Weights of a small transformer language model: RMSNorm before each block.
Each number is 128 + 24 x the weight over the matrix's rms, rounded and kept within 0 to 255. Layers, rows and columns count from 0. Numbers have three digits each.

# layer 9 attention query, 192x192, rms 0.209, rows 0-30,32-62,64-94,96-126,128-157,160-189, columns 0-63
156026164145113127152210049167113028155171114157119131111062075120177114128194067117169223074171092046174159090186164173102198158081092167073095114148159186108190084149134146054213057087138042
061149149144178138124091141136097078102138113129153113126204120147122117072122070171112103117098150115106133208154096086099054197096212131176139094132108118094067080127172148103049125206147105
149078192070203178158146108115074132035165141135123154154124198129119095161094198166173097102141151141132059121151075084139122142117109062159161127158190104085145152052079159114067159104142109
062169082111084089079152119153172204131153092119042014170197194059135100216103074108175073255097139170073080112224202215153087012127115158225163113089075172191141072082026159177043156123117212
137150156180138130129126122131114086143123184123102138118086147126116093110128098183167134097129114148126101147130091177117168149104128100124110122178134111118111112145115118113047143113183111
130157130168151120139164114101107185123148134092091106111157127153105087097127149169140090114118116145121116110094116124122099155132141181123128183189147108103110076143089115159042137157170127
138102116172082143136108120113182132128107147164177151144117155110149120136182066119132162107138113098145148129170110143116164137118123112132112096102138156142163132140155141092185088133069075
153132114079130124117103155124159127130091122135181123108145125152135147120165114118143150085134129113123162115090125117132170133128139089102128125104122129125135144153186096121160126089133125
125104151142121122132142114120109112110157157122119148098099112137130091100125097130141131114131110158145125131101130113125146147148151149088151156159117110078109124154142125119151088123121096
114081126153131119119146119119124152128149115125137133146128102079148128152141136100118084156133108136131138122149126167132109118142120113128137144120115119136133124112117118146120104116128119
115128106116118107123146155112140166129112132117134119148122131102126152157123144117128110154100145109096134140145130134148109109111095131145131119129121131142147141100162131126104127120127145
109129115123107127129130129146136149120138108129129129150122135130126123124155118138128114134141128135128152138134111126127132125133125113135117130124130099122127142113129131131133140131104120
133137118131115126135139122113135120165117125126129137123132118108122122105133135117112136112121128122135124123125129099125122139133126141130136122122125134105140143116144130111142100113127123
125136124118152128140122144122146119127098119119136146140106139131131151145116161136133146139111134128119136139136125129137134118119120129133139112128119138116133128120136150127127141138135130
113116125136117134118117120133127126125134138130109115134121102132137129120132105127142128131118124137125127115119147113133118129137128121133116114116113124153133119139122125120125153130129126
139129132124135142131136113136126126127140120136105139109119135123110138133110124129113124123125132125136126120108129122131119125127129145122120137127146114140126130146118130129124120126131148
154149095151113076113125067133084156120096092112173086062127125137083141191138144111120119061102110129178103094090092024077126164174088099177146114085164099096065100142170144104169097088187113
130109131176192153180198113118061066185127119126071159110018170084147164156152106165104127086135098217134157146082168167056231101081076048080152120160169176078034134106123063146145058051204148
056190104213165094159156187083141103136131070117102051254153131099081118118071198143149103136086132092091136073094175178166089028036054126120112191001073203234145152094182133101122193110003214
090123192161082144159103083159090129080139071216112183166029154041097117163146200150124103121091127170229089142203164161059189102096099188131048151086129167084138120101157185123074059176083127
097130124118134149132105089194151078162167102099180197122044092189121038075219104160121128051047120095186186120076098161077158083165106133113081106172144208110100112137193161112188071097214068
110151160136120123141156129154131168124136137108145131161131151061138133151106130160106113140086138130136115104123152172105095101129107110144098113136125134149111076124120133142108153131159147
129180130090117178127107144139143140148125144159132109133128154130114156087124071129127126136140144121104125114131078111157126144119135171151139149101130093163094159165092130130127147133127087
131140126123103113109147124131167165167091134110115126112141145122109159120140133109092097112126140141109137142123126147129119136138120117149126078156114087105135139136157131119165120140119118
119125130162136146130121133125115126110150120122109121135153176113129103108102117133121125143138122144100115121102137136132112119120098126152134146124142122144101124132108143131129140165108145
138113122141104134138137123123142116096131143160138111130119125136143115116126133126154147117162126127139119131103139134129165131133108088109114136122137155129141134115106116150126100115119112
133126158088134098124154128155107160137125104102089161129098146106153155143116165108121120156128135125105149153149136135160091098106118144128168112133114131106149120101189129128112171163150143
142125140116142121107132135115136135137121113092137130107150131161118119118114145123146141130131159129110151132137125134124132122133118126129145130123125114086128116130137130125138134125124117
138122121127130110114126128122131152161136120105137137122119132120126124123125133119133132139114125125120149134135120098125122127120145127117149102134120136088141113132117121150125127115137130
130153124125111124118127113121131146117150151139123148130141124137133126130117111132140136117135123130149108123123118118114123133142126141131124140122117108141136126134110118116124125130132114
151130139143125130125128130123128126140128120140121122148114121122119118127112135129137122117140116123124117125118132118130120140119131140107136131129117125116117128126134135102110134115136133
098111133144154162192162138095133136142113154104173141115148189151137111126073123185142149090118191056108159165094118178101170110078099095124110142121109090113137114113152154108096098136115127
132109145132100126128145136133164107198082102115143129102105128159149156120169041103130114065055124149123138158144116101107100159149138132134128122140132100127166096131175064090177102098146072
155120137105098112114108104137110113202084104119113139073088105092137193160114078131121111133183179150145180143159144119100094126152142154134157114127124088133137068112140202076168059128154117
120104179074120129132111134144143086146062135161134186091115163137154136115121090150123135094097119135132154157091103138105126157135143096090143111127127110104115109143142130131180104140126102
128121156102134154133139122145117138138113114146100144115124121149136130123155146113147136132123106126120131129116130103108106151135144122129133117111171135125126117121115139138148164128116127
109145132121119100121144125136125150139119128126126169111132151118130145134147125113113124151122116134132123118151139130130098143123139160128141102124112085118139108141109147117150139138139128
131081118154133106153109151097109074128178139123117099134133123093113123070088136137132121117129159147103138163058116152140156123128132095115141139124162171096105111153121102133094123138128116
126131126119155137116144143126144132124101124137127127145131099166125117115114168139133131108117140092123157131111077113099136124126138126094146130128132112144118093101130135139121134099142121
141119152123122154099128154120155146149129100112132102093164130172121112077163120145128151121140142125103133132129122145125152141154121145096148135120135095131097130161162069144185108097121100
169096109123113116103157121109154134194146160121081134121160140105131135120171087085136155167173154115130136124106140171112161091147084092103108126135142134128078116133117106157177114186139134
140124089179150097123148137100145149124099148114144084164144124128109137138150150089109137127108138115105108146119135150136121120109100115130093153126124142137135159121137117125101119140138160
126142109116096139131118115182130151143140104134138129130121137114141127149128143109121098139143117126150130119150144121106121123142150125105120148118143111132123130125136134123114130142126139
123130109124111127129125114116148106141124106127118138118109116113120126126114113123143124118155135116130142134135141112106142138128147133105121119113137127132153137128139129103150102118120113
110126121119118137159139128126140113151114119125127131146123154132114153154119132137127141141127139127106145130125112139148128099105118121134131109123131143145121128113109167115109149142141141
150113126122135127113100118121114122123134092120110120134105110130139134129127128131141137118135121162129148121108152129129130133131133122123117123132134123135138121121117127094121130143120120
150135127132146143158145115109113138143127113136127112095131119128129144125121138112118125118121143131119154131115147115131126110146137153118148126127126109114115131143158135124123116113132159
113077098134163091111112145104145113046105142132167063158077088117123133109130133120131131097122115142117084093106116125122128188123090097172091155088136192162173166090127136080107145157092132
174124113147133073144135141066170123148097178184201089157145064112095118074103160105101183115122190137143102109164132115175170129140092142094047102131094149123131205139130080111118109137115128
128126160107164144123109129183096168094107177162170152085123131131156158122177108124127104136105178151132167128139106140128135120164090135154131124144101069136104112111155141131157140131091166
154107140119179101125100118134098114155158128134146090148130061103096110062088191111150108122158169124120119152139151115125145117145151163107149197116151148123135151143121091153086086084103147
129114106129060165176156141130163105137086133140186096115109149138119133139223089102079127124138127077117124163088108113110175145150151134145117114126140123142081143184159092142160104096127115
124105146105104142141117133128138126167099095126120134115136124175144152122140130132135120116099122118131134130109136112129108145124141114100110116129117090115103127148143145096136120120167100
132128105134144131099133139134109137108138118108097111143106115100137107151142134104136161139142126144130119131155166157134140111126140123139143143113112129137133148098143119139155095109093126
174174106164110119142119104144116111084128138108106122098160165083130097095074112130093101127176118136111152101112151115129117141118150145141124129130134110118132137130114097126069165148095124
115146126102147135122137129132089159118161113123131167111120170124112110128134147141123119135127131140108111157151124091153086124146128152147171130131110105108117138116140137133166137117125120
123143150118142129157108117149083125138138127161144142105143146141159147145146185169135147100148108111106127125139072162122113123130148119111154165081131140147160123106171132155107095091110129
098119141106145092117124123158134143147128128111103150124138112116139161141121134143124119135121152139123140130134130159129095123122114115112129131153129122149165101079155146120107116129129150
113105109120156142131111138126127152131137128100142110101126133126130113131113120132152138115140159104096154136115138124114115129135119132151140133132100128130132131125093158126136119125107118
152160137109120120133130114124116126161136110140131133139124124125136097137123140139111133126138133153150137125138145114108139105123139132124131096133121133111151132125098104166131123087140132
139124143125117120129131122123141139127154157134119152140146110130141124122119114136144136111115139130145134107127143122119125133142121148124108128156134125119145141132132113137134123145126127
115146130142118122133111145127116135172123113123122133160124102115112140098102134120135113125123109117155112140135136106141128130128100153108131133140100144099130143132141148106107130138145127
132236223143171150081158159143109100093233188100082161231099185120162020174050212180096086163060171104122104093147192163142048050117005197163148152107083162093175046153166188114038210135137178
123099123150100088083128150107130140074110098124128130086163073124156226101126216180083126188129131122130126206123171077156095168110143156118113138135148103000145101134117124177114135167097113
164185124179142186239167112148107056078138081038053095248064227113113151152115127100140199198106193160111153095157185249211152050022078147038070100082165091091093219038091140122138146113105164
091197202123093122159164113108071210027165119124000064149101161086191117144000220172099090157174036147113123017138211167167114071089071149123102186095129093135089122136082132121026255113073199
148166126097106144114085128104097067168112147124130142118133103184111076101059066138117150071120131162132161078131084150132132155102113135106138099106112153152118107141179155120144119157096130
147177127126115131124108140105094123149117120118122102112094111135108087083034109169136110141190136156113091142129108166130135148117110176148175094136113114125109113154112124101118114154094133
138109124168101123099152121127161137144138155159135131130118114143170164153173117118123114142101116110124174142145149102118129137120129081132086165106126159163150112121149089168129117104103094
113162134108126133146133135112182100122126140149161116115163113137159158145178136114096137103109120097132144098139149091112098132153124087123075131137140134158141093130164097168126118114125109
139117177123135166136137136141113147112151139129103140074123154139146089114120115161117132137134134152156152119100120110112131122137134151088115129101132099097095141143103100127157087096127102
145123115117131137129125115116118123118131149133131107158122138099133116134122128123141117142123131152128131133104134136142160128142142121118131142126135153161126146137126121120105140137122116
134127100111138104099139137118142135141093119107152109148133120101099135132127138092129095137109139122092125141148128130161118108135098132169134137128125128133155132130148157128112139155126139
121118118106111122120106144126139110144130106127124104132140098124112135129153136128122127132126143124130134141122117128137114124145157105138132149107145162146137124124115133144115142130128131
113115115132116115101103142124144110139129124117142129122142123131114131119136126114127124124115135117129127135126106115133140141142154129133142157125138137120137136128128141139125134118150121
118134138127117135136137140113122129112123124123133140138139138121139132132127134133132123133124130138116120122136141144135116121118109140118117125134120132135140135127140135121132130141119134
140131133142131135139125112120120128126133126123113129132116123126131117124131127136126130131134118126131131121129129137125129134125123137128118133135132120133125128130132132125137136123129117
140149146129131153144151118124113155119145129125111146111093146124145113134108118146115124125147113138141129125123138141118124132117128143115123121134127102113114127135128126126143117135127132
130131086044160162065246135172171229128122129045091063140235097102187195169052128111186094166170111157088085121065164098146128055124095108182125108078141092207145119067032126188176164134161188
135050150015157184154098112105125173122152145115178209129098102165194125121129130183171186051165200154134244109092097109156124138172080038087143044141148080053079136027164101194136131048098117
123085145229037126148173058164066149113186077212040156138073143050144151202208144067126038134109099208201145070245104121073174173129112194154091159078121131116177089063035155124128150133119084
111083096155134091153174174040106200169106107120021104094204183156071142098162131142105123133156088187064088174076190203150142070073170048164240081179084130058035134181071119110155073131222187
083063078138136110137139140181128069086133155087090109144110052157173132138149141129097180106229108120170227172066170093056199089156128083145140160140163185134159145117082135157229107064201027
130095153139154156156181112156109057143146129146155121176117120083124152109092078132140144078148150169114056121096159255147139126106144144073129108106132195149100127163127164062104103168156134
132160168130086143130145122127115147116117129086098163128105169160115111157090095149092114122142138119106168124141157142148100136143135129132165134138098092120125127138165132148137128137098108
127144139103108139116129110120112170135113109101105129126145151143125143144122100148119132148134136113112160139123119125139089112146137154136122099127121086099115094155100143155144133136133136
114135093140148139115103150115122153118134119120134131133104111118110106103095097127099131139146161113113128121131133153146140119110112134138156128107119120154127153143115135103152119148128130
148108118113120129123115121143157118110117141144146138108154122130159133131119136122112130114121106099120141133135133106115102131110115088136124122106122147143129137120152145140133104136134116
119122161139101096137170131151110134138123103100104159151079162130132162140116152110143104147092132163108112150138153129151121096118122140133177135153096146093145113104170138122102149136139157
115133126109131115123131123114139123135122120121119120122148123129117135128119130123144104128138130119117133143125130119133139139118131133140148136136118132132122112127128131120140132142117118
123126120109124121128135120136117119128137124135130131135124134123135106126144135114120126125113131134133122126115127133127132118116144121133131114131126147123130132128133125132129128121123124
139124137137128139127130110119127133132134127139117131122139135120138130117124122146133130119136137122130137126120141127128123134126146131121135141136135130119119112128117122132130118132127123
121135132139130117125126142121136126145130132119126129131136128138123113129122124119120130124123117138135124133134120141129113126124124137128112122130132119130121128136131123118126112124143139
132122109143092137137126126117136131165125108138132134103115135151126116126152121119100101129148139113135133136105119105122139124129143133132153141148120095109122131167136123107151121123130110
136108128129090148155122121134157135133112118131172167097120137139140138120149114132111096132098118127134137121108094084131138126135142121166118099150124109107119116162173131102154131133156093
127134142121096162144125121145134177113094137108148189086102153199153136137163074159136111137090103107115192097133057116100111152155131123181138072169106059137151056121138154114170141133143088
105128118130131159117144138148139139093148142145128120140141118126122129123151127140143134128090093137121143104125143133137150134135096117150127134113126122125107129113133137146121150134120137
105119108125135139122152148146131130092124126131137135117112126126116138126141138132126141125112115129123128106138102133134143124122119114155140130115101121141118125129102149137132136141121131
111150128132135119123153139137110142113145109117113129130131143123110139116135160123120119149117126146127121136139138126146113123134130134127133119129118130116118140142109137134133150124128136
133099134135116125131112116116140119158118135120138148111127129126138134099122096115125126121139164127125138136122139120117126130139149140113121120135141138110131129131151134111126114139138118
124099106126125138132124133125134107122116134135142107126124123146117126126126124141127144108123131109126137126120107124113161133127126115125143133114138134145129118126127116127113124113138123
135144136128118153117131133117131121124139107126127114110147147133134119115154125129144143117129120135142121127138128116128137127138144144122141141125123105111099130157131104135146119114135104
136137135114128122114132123135121130155125147127111148127136135113135151127148124124139145140142144124124137122139112154108122099144115119112120137127132140151123118115130131146139113125153120
116131114155143092118141124126133144121096140120148109153103114114125134137150156115119127122103151128118114145131148166128125115127114125119084149111118141137152143104160119119105115122135163
110133112119090142153110113183130142153150121117141111138126156129143128157132125115107097141154130120154127115135140125103131117146150125114131158119145116138134133104110141136123130136119134
099142099117105115117124121118144099151112111133144127116130112104104131139118103116136129130162127123131126141141138106103132134130156139121135118093142129143154131119141123110160107109101119
126124121119124130173148133125145121161113122112129152151103144135128159163125128126124152142119145114110164121123122152155123100107124134129136097126139139140140122114132162111130154156137132
136123114130130124095096112123109127128138081115104109132116086131137141122123147128146131134131112155139146097107160119133120120152130127143109134107140126154127121118120141078124148139109127
178138127137142138151138113110108152145128107135119127083137110107114137121122153114112126111132158134127170128116156108133122105161134171121118140121124094111098136155165130129117113108138159
121131130138113154127143126137128132128123118129116128114124138158126137142144111155132115126108117112117131129135102127124124121114144126146153101145126106138128098126129148122139122131141118
128133122138097149148132118128139169133118163136150137103124125137135131116148111142127122138112139120130147104127098105120136137154103127151117083152117085140150114109150129115147145143126103
146128124149122109119133123110135096125142125138124110156139132093118132120114132134114132129128135140132090134133132107157121104132119127129112117114148162107127154140149106145121134133146118
138111112141097145136125140115145110122120138131140122135126118132131127125140120135117123110113127116127119124109116118128145136126139117151122116146136135124113141133136116100120116145121102
111128126116124145141119132135126124124125125144120127132139121149129120134113125132127138113112118129134136130111129131129144127127124124131121132132132134128121137115114142112114118119126147
102122120129129139132124131143135126112130133130122141145139120144125150111132144141141132136114120127118137118131093117126125127133128114136129127117134140134139126126117137136112139126142123
118117119122117128122149128121125133131138119129140128126115128105145109145131117104139130129121115139138115140129151130131122117124132115124113136130116137124108138138141126117146110119124122
138131133132121137126126116127131118133133132118124123116131129115141131113108113130126120118138131138124129119132146133127123132130128135123122121131138123113122130141136120125123134120131128
127144112139133117124125118129118138113124116123148122141113139135122120135142141120125119126118132132130119133139138123134110125131129137143116139126112136114133150117136122130127131131121144
123138137133145133145110122138099130116112120154148126117114126146146145141138168144135141108124112119123124130134110115136118139124145103130149147119128136136160151108160125130097116093126127
103119160093137115128121129160104141155138127117095186106110138122142150142096124143115115141123134145119152127138122137127092120114117117125171117157133129120152106080153161130134124128137131
117092103119158138133109154109122135124132143101140126091102118140128120114096115151168143108132158097112160143102139134111128125146115112160138136119101133132119131138108156112136130111117118
151149123122123122134128118127101134171145104137129136143105134130143078129121147141097126121145126176143146122147150133114142090120148142133127083140112127103146128129091093180128112077145123
134115140121122110110136119114142154117170166143120155141152102130148129116115110133147125119113134131142129108143148121129135153169109139130110112161123117119136136126120111143128126144120127
116147129136116122131106132124104118185130099126127134159114095115106126107095136134148120122115107117151113130148129104136124128128121158093119146145097149090124153137154143081107130126140128
130075184146170146188130112071082100078126073089081133150086162164185100056134149208252191134150118103154106092047118189140131110083069131098125097108168150093085113163114179087161087069157117
123036151203154134229148104140086123095198135134114125200032179118147060150079180145161150169152081141137147112073148220150190027057108124173129075121097203109140180075084184165086192086143149
145082210185173151151181114184073086126200118136100150151001142137106074129181109109125130107041132145182104144099169196082234047070102137160101173103140187092131159117107176089120052098185128
128174087115091078053163141145182171153132139053111119168153095122196156197109135089148099159101136134084109091202201143143073089152084091171117184121109136178169074115169148114129118143122174
145184053139098091088113151103196117213089153127174095114141101132136171124127085095149080139146140119105139134154134109134156111160135151158147136113085102131164153146129068102117122121110136
135083129124149141136119125137131154115136157126132095139096105103140111163109123124141127111137146146106116139115117151165130104120109128123128168110145130137117169090111131171067121129092122
120151155160139111126167093159160137101094116124131172122113174183095154101175147162125149104089118086104131132147104176167158141105144125089113154217112111122144077158176146122115136154178119
111061128140136135155136121132117112125141111139128116174077113154142130139161156148139143113143099158160119146131153132108164143107122131114081129090133160118141182131153115141153106110157162
150145135115120133130126129125125145123121152133111117127140126125113127131113111124123140108128137113128151115120113140131132129129131144129134126142134101147135115123107119128091123140115133
134142128131130131118117129148127143111122114112121134112131139143135131131112168125140119132137153124125136127140122104144104146118133129112154101159132109124117097140097134131123129113140143
108126127147137109117133146134132138132111114103131147111131130116126134144117131121123119145111136141112131141134132134138102117119112118128134135130120117112141139114145137130122131134154148
114129111124114150135121121146126136128143138118134130135109144134121125141140110131137119132135126116134128127130140123099131118139126127131120143126133123132132136114119133138126132125126127
126126120130113120129126119118133112156120123136135134136118121108113122136130102120130133117150136127121137146129148122119125132117140139126134122117117125134152126126139114125155109116126119
131126123122119128146134138115145125149119113116122133152126135128136148148120142132129142146126145127113159126128140147149116113113128136130126107130125137131138123114119154123113154138130133
134134126135127127107099113124114126133130104116115117128123102126132136120120132129133129128127117144140142111110138116128111120140132124134117136115134139144124126128125142085127132129130128
157132125138139137147147127111112140137122106137124121098130121116117132127137154119119130116122151128121150128118147126128127111142123156117129134126133108111116134146158127122130120117136150
199019161123108175207128106131072102069204173118110189189007056132158031097050111188214153077197165046169154080071146195142255121137112119059102125149133209100120165136075107124139117119100096
156078154084171139159213150089129072133136132139116152166055117106176140143158148099154183065130100141106118157134108152152197146111161116091132119143106117096105146101094086151152122065164132
166177159140115093074169138123108255077109110055094092097199131108070176171078123128124093246090164150099146135154107072140037094183149178188150166135093063136068144153079102195108179191149246
187108157171100179179091082123117075129134109153091105101107153131153136144166121146089149104174117079145194145081127169090133120106167144117125136119155162143100088114165134113140129128126100
181135139091076119104100120140150210118130144122089118079194163120149171154098039040094109196137185127122162093157187083121080134157149191148146093130183047101148070178114173143118156182106129
138169149067128144109126165112199171206161151093132135115174180169147119129110059129138054128067135124043130129175114130127070159113120113159215102183098065125147082174138134129112147143123122
153145071117118095094115144056201126144129158122167070052216098158121168057167139112115142115119116129048184152067076094131114154222126096110105125144129127150119095169169111143124132145138141
115102100123139125111154128116141160141109136129119128140138120138108139124135128123120160150145156141138128117122093139121129128160094112146116133133136101105132135115122144147190138129151138
119101130140136108125129131121136123141139108111108115129131124120133133125114107121131118126119127114116108121119143140142135117112104125149138133133128110124119125113137135120125143133107129
122117134115130122115135126119132130134113110142141127129128129150105149109150150124147131135133142118134141141133142125126121122122117135125140133148130118130113120130126124133128136138122130
137140141117131128126117131127114134142126131119108153123139130116134134134092144124120122138142119145121133125124135138137104111116136140117136131141125118115133125109130138117134126146131135
125117118124152133133119144102124131123127136111139132119123120146132110109121116139153150127133148117124144139097135150134143118136110123149128131127122136131127128132118150111144123124124122
126132125134128127139132114134115128142142119141124123146107137139121099120121127130116140125134113152128135123143136139112139102126130148137124107133121119120137129136116105160128124099140130
125123133128128118121142124117129140119157160135115143136143110123142121114124108124137127111110130119140129105132132113127143140157117145125117130152131124128137133127125118141141119134132124
125134126138140119123127129131113130120131113121116113135138121125124137135131160113122132136129129142128120127122135139130124110117140127127139149120133127118120122132120126135111146132121149
124123144131125107122136129130136134116137136115131139147123144112134124127112134125139128118116138141127120140142152134139111125123115133127123130130120136130134135114127124141127122128126132
116135149149141120120150148133111142106131110105116129155146143126127150140107164126132128142121121140119118143140138141140118109112131138133137152135120139126122110106110150148104151132137162
139121122131126117121129127127129123138133119123122125130131125132110118120130134120136129119125138122133132127119130120136124134132127136117127141114136128124134133131132122128127133120125127
137126128127132128131115127126139119132131128134125126131135120124124116128127132118135133120128126119128114130123137128130137123131124137119137127134135135118136128127141121126130124122123117
137114120126131132133118129137135120125126144143132123107115119136122118141133115131129138117124124122132126132116127125116151131126126124129126126135123134143130134118130122125125130119120118
126139132136121124126127125126119136124133123130127127133134133135120127125125121128137127140139125132134130125141129126124132128126126119138123131121128126137127122128125129133129131132126125
127137130129122130131134123131122132122126124116119133130133144117130136134137133123115123126143124134126131129129136125132111130130138128127131133131134117134128131127124125120125127139133138
134130108140129129132124125129127136111135122131150116134132127130128110113154136126126126117128123124131128128121128121131133139142125134146121129119135137123126145132147112116133131123120117
113134136128128130139117123139113133130124120120129132126121132128136142145114150138116124119127126133122125139132118126129109139117134120128140127128116127130145128113145134131111132126131132
101123160124132113132155134149106148145124110098107163118100138121142150145109136121133118137097131140109141137134142154133104108115122127121153137141116113114143110096154144125118131135150143
100124101115116145141104127160127148139140130111147117119118134134134124146127120121139114123147152108136142119122138125097120117148125125131129153115125118142128134114104152130128133132113129
125143111118106118129124113116131102168126106133125139132118121113131116139117121132119128118157139130127137137140153107106129124125158137117137106108137130120160127129134115123154108097119118
121125126123118131164148134117150127160118126118123144152133150133123158154117120129130145144116143129106160120129124147159128100113124136127140100131134136136135132119123158119122146148143133
140131118134130127103088115124103124127137090116106118134110086126134135120115140135145129120125116153140144105109152115125122125146134128134109128112138133145127123125129140076122142141115119
174141120135138141157143108104111145149130100140116117086132115120118142121130156116113120120124151126125160132113158111135122107152130176118125127123131100113106134155161127120128113112129161
104160139158132057119170126137087123122155087098101116161132142071136118147092184106112111143123145167115081168148214151162099072100133130100161176110113124071109147122122109159085152137105187
164087085074105191150074107119158101171117164188188144066103089171127088094164052153122147091140124083155165083105054097090175180166132100147089069123141129178140139165152102087197072098137041
107130126125122117124149128140113119135133097117124131136113140121132119124117142129113105132131128139120104150130154136135118124112141126112146147117129133108120125128132121132132117126133126
115157157146142104121163149141098139114140109096104139165162156116122158137097172129132110153124115139107112153147157147145112101102135140125144158133112136109117101104107157153091148139138171
131124131114132113126123112136125113135133107123126130132119124114125111118119130123112124121118141149131130127121150136133125120126125129119130134112127130113115139133137111123123115131123140
128113120113130129123106127130137120128145133138134124123126110133128102121126130128142134114139131125131126123131120125121136139136119117125127146123136141140131127131138116127132118115122116
129132133137122128131139126128143127122125123136128123124135122147120131126131122132128118132129130116122135130109118134127136123129132122129127127129121129129134136125131135138117130126122132
131121129129128125128133126121124135126128121122124123133132130130129129128126134128128128136133118130133119129131127124136118128123129142130126125124121129119128124132116127129133132135130134
118123143117132124134136128138121129136133128125118151119116132112128132139103109130137123136119124129117137126128126132128122113123122119129141118137127132127132125118137141132115131129134131
134124131139132128132136135130131127125136125129145134137132122130123128122136135136121125123131116127122123127128136128131129127126128124133128120130127128129128124130125131131131141131119131
119139158113114130131142127139104127151143116119106166109113153123129143144089110138122127143129120140124130120135125128136116113126126129135167117154118123123125106109112153130137135138138125
130106113120172133119116150087131129110119151118131121099130105150115122100111120143158156117124142106103151141107129141135122132135105118162136119126104134131123123143110138123138121116117118
145146122125137125129129114134100146154146110138135132152112135136138094127122146130104139126130129170139139118139135137125134103124128139133124098146114128105144127137094103175126124089154138
145118140135121111112136126118132148109165163144121150139143100124142121112123125135147130115115138128137132111138150116117134151159117145125093130163124118121140138130134100138137117138123123
# layer 9 attention key, 32x192, rms 0.131, rows 0-29, columns 0-63
132116106107133128127127108146120130123121127140129115120109130132133129118135090121141121131139118133133116128132135132138144125148111139129118124141132129150121129144133130131140117137146114
137133140146137123135121106111136134108133125122121120151116123113134109126114119143133129132129124118125121120123123136127153128134122116124134130101122123118128123120124143126095123134138127
115137142113127134117139116126134144127120135142114129143121125147126132122132119133167129120126116118132121135131114124120149127156120114140127108140119123143132128125114125127136131126138125
137131128130130127124131116126125135117124117124132127132126125120130126128127126127126115133122129123125129115131129133129130126126118125135115130119129118123127131136140128125114129139121128
113125114140127123126125127119120131115126127123139117128133121106122133136117123128130123130126130135123127119144121127123128123127131129136123132117115112125128123137124130130111116143121124
127136117135131133130127124125118137129138129119138134126119127120119126136139128122124125143121137134116126130129121125136118120121135134131123128132127133120126146136138130125117140131124125
127117141115130139134140123123125125122120131122127136127118126135127129118132125141124136127145124123140117126135135140129130143132137122108119127130142131126130129130128130118128136126131138
117124125139117130130119128135132109138138132139129107123131137138129125140128121125138133109110115124130138136124147127117144125123125128124137131135122148137122112125138122139136132132125125
089127132147124121132132098121155128106101121120132090144136126117114118126145112117140139125125128121143115109116138137129176117127124115114084126108118135130132126133134137133095115150129140
140129130099128140122120133131114119136145129139110143129143121135153131103123114152137144142123110140129112124114110148112111128138122127143120131119152146139125135145078134117143121103149125
061141113152129090122157080107142141093079120101136115152101120085131127151143111103136136157131128119117114124134141142152174109116103107126059119110105133111155119121152146129080110161151139
159150118160107141179081112183181128123128155056116085154163162112156168190182075075083087145137127124144121140143158113139128148154173151166165153128152138143186131086073097192125096104161059
099114077163133072127090131161108101124110135170205103115163129078080162136161111050133116125098133137128128151116098071098079178068135158169152130092113107154152087138167120120151114157109106
207156154147113080151133203129181098119101116037155182149067113177169112179113144081111205185108143056109172064115148158187082146097088175139118152059067195164200106118167111119174201098105174
126146112194105108078161066182143084157167099119117081117118141125106102046123160166083110197069117099156138056087164130125096057176111162174107162077180108181075129160198184086193170114070146
135143100162095062102103120122120199058117133104072182044114120068103102165124119150105154099136173156127177068144127111130137078133075147158065175160191052095062088190168086219131152119165131
154129137119141132128120144121134123132137123125140131137120121145128117136130152105126131140122127110115135128135138128139112130117147137128152145122113132129121140117129138114136136125117139
127144127128128119134130129131128129134136133131132129134133125126122115123133126143123131120126136132125127136129131120115111133114145127117138126122122118120133129130129127120112130136138131
138130113128117129117127112128130131118125130126123132125126128124129132121133120123124128132128116133132120112141129121123126111135143143137130124141149133130131128134131141137122112127134120
124118118123129126136129128133127106143123144157134107121119120126122145123113115135124137123126122125127128126120121140126125137127112138124125140132133137131127135118115123133122124135137127
140121132138136123137116151117126108132128138105130119142132118133134117145136124113124139113115133120105134140111117137150130126117128117122143134116138143131130131108110122131124119120123130
135134137138125119127123125113130128143120135131129133128149121122129128132119134129128122123123121131135128123135130124119107133123128130122130120129125123125132121132130137123132123126127132
115119111127129123119129121120120135137121124127132127128142120118116142139126132116128125147132107126122125125115123117136125137138128132124129125116130138131117130138131131122134130118130132
115131122128136130122138118118117133122126140112124147128114126126131123117129122136126139129142134132144129132129133141117133106125128124127122124127141134117127138132121137119132117120128131
090131106135134113117121117118124138124118125107141122139128125124113116138151108115118135140132130128110139132135125119138133119120120129125121130129117135130130135124140119128118127142122143
137108125140116129128122138134130127142125133156122131146113142143132156123146144142131120117116134132132141119114125122135114133122131121144147153131120144155127114110126109130130138125155125
114118130121136102102151155101109127150123145126129170125130134115154155147140189123089123132119125144121150176145163120118082124108126097143149133154126156098111118076148120112166137109155140
124073102120134095118115195098127115077134126048151154143118096154115137099125116179185144128112109102122119206000120108143176077177049072155119169130158160117082176131149133123189141091155116
128101052182108095129132126141156123206105121134097098112074125146146057117188158143062075093129078245106125141139137194107189073135241170180155140141093080179149125154126091174093030137179104
103052166050113114033096116151091148115207128136083176138163097068180079128066068096140085041136143125155049136179177141096084156215128086164111098168069117171078062197113161112140120144172100